Weights of a small GPT-style language model, trained from scratch on English Wikipedia.
Architecture: no biases in attention or MLP, untied embeddings, attention and MLP in parallel.
Training: a variant of Adam for these matrices, 482M tokens.
Each number is 50 + 15 x the weight over its row's rms, rounded and kept within 0 to 99. Layers, rows and columns count from 0. The size before them is the row's rms in percent of the matrix's.

# layer 2 MLP up, 2688x448, rms 0.0128, rows 2684-2687, columns 0-63
084:58 43 27 71 51 35 46 65 28 40 35 35 51 22 59 61 43 49 41 57 24 44 58 57 59 70 52 75 40 12 75 38 49 39 32 31 34 29 70 53 60 34 59 63 38 53 86 33 45 57 41 53 30 50 43 50 75 24 53 64 31 48 44 54
069:43 49 44 47 64 70 55 33 72 42 45 61 48 52 44 25 65 46 24 42 80 27 66 51 62 53 55 43 39 70 58 46 49 60 18 33 42 62 40 37 58 51 54 61 59 49 34 48 30 63 69 57 55 42 57 35 36 96 38 49 18 45 57 57
101:43 38 57 69 43 38 37 71 33 64 63 44 35 62 56 64 49 50 75 47 56 44 70 61 80 67 57 23 24 41 65 46 50 45 87 50 65 73 37 42 40 34 30 25 31 40 30 35 39 96 65 47 50 36 37 31 49 74 70 54 43 53 35 36
077:35 47 47 57 26 56 51 28 91 66 52 45 43 76 22 58 73 48 47 56 79 76 39 51 56 47 24 66 33 54 50 39 43 59 40 49 22 34 45 29 46 38 50 44 33 52 38 54 68 38 30 56 46 51 55 30 56 28 54 53 35 57 38 65
# layer 2 MLP down (transposed), 2688x448, rms 0.00878, rows 2684-2687, columns 0-63
075:51 52 54 38 68 43 41 35 55 78 56 74 39 65 45 44 52 46 50 40 93 53 33 43 39 33 36 29 43 72 34 64 47 44 74 62 67 49 49 29 35 60 39 32 72 42 23 69 59 27 71 48 69 43 72 50 20 67 48 57 50 48 46 52
054:48 56 77 54 54 33 46 46 33 65 73 38 46 58 55 75 54 58 70 51 38 56 22 58 34 56 50 60 66 47 51 43 51 54 61 52 63 38 77 40 38 59 75 50 20 57 62 56 71 34 39 55 54 77 42 67 60 35 47 79 69 33 47 54
094:45 56 54 14 67 65 61 40 58 34 29 57 57 66 30 99 64 55 53 41 63 41 43 38 35 52 27 59 54 38 26 76 58 37 35 63 60 47 67 33 50 60 70 60 64 92 51 60 59 40 48 56 46 61 46 57 59 34 40 52 47 48 65 64
069:63 45 51 56 46 51 54 72 30 47 59 63 45 43 66 71 36 26 35 36 44 45 72 45 61 50 46 59 79 61 57 51 41 29 42 48 78 48 72 60 60 51 28 54 59 48 44 41 38 61 67 31 31 48 41 71 65 57 71 48 62 38 52 24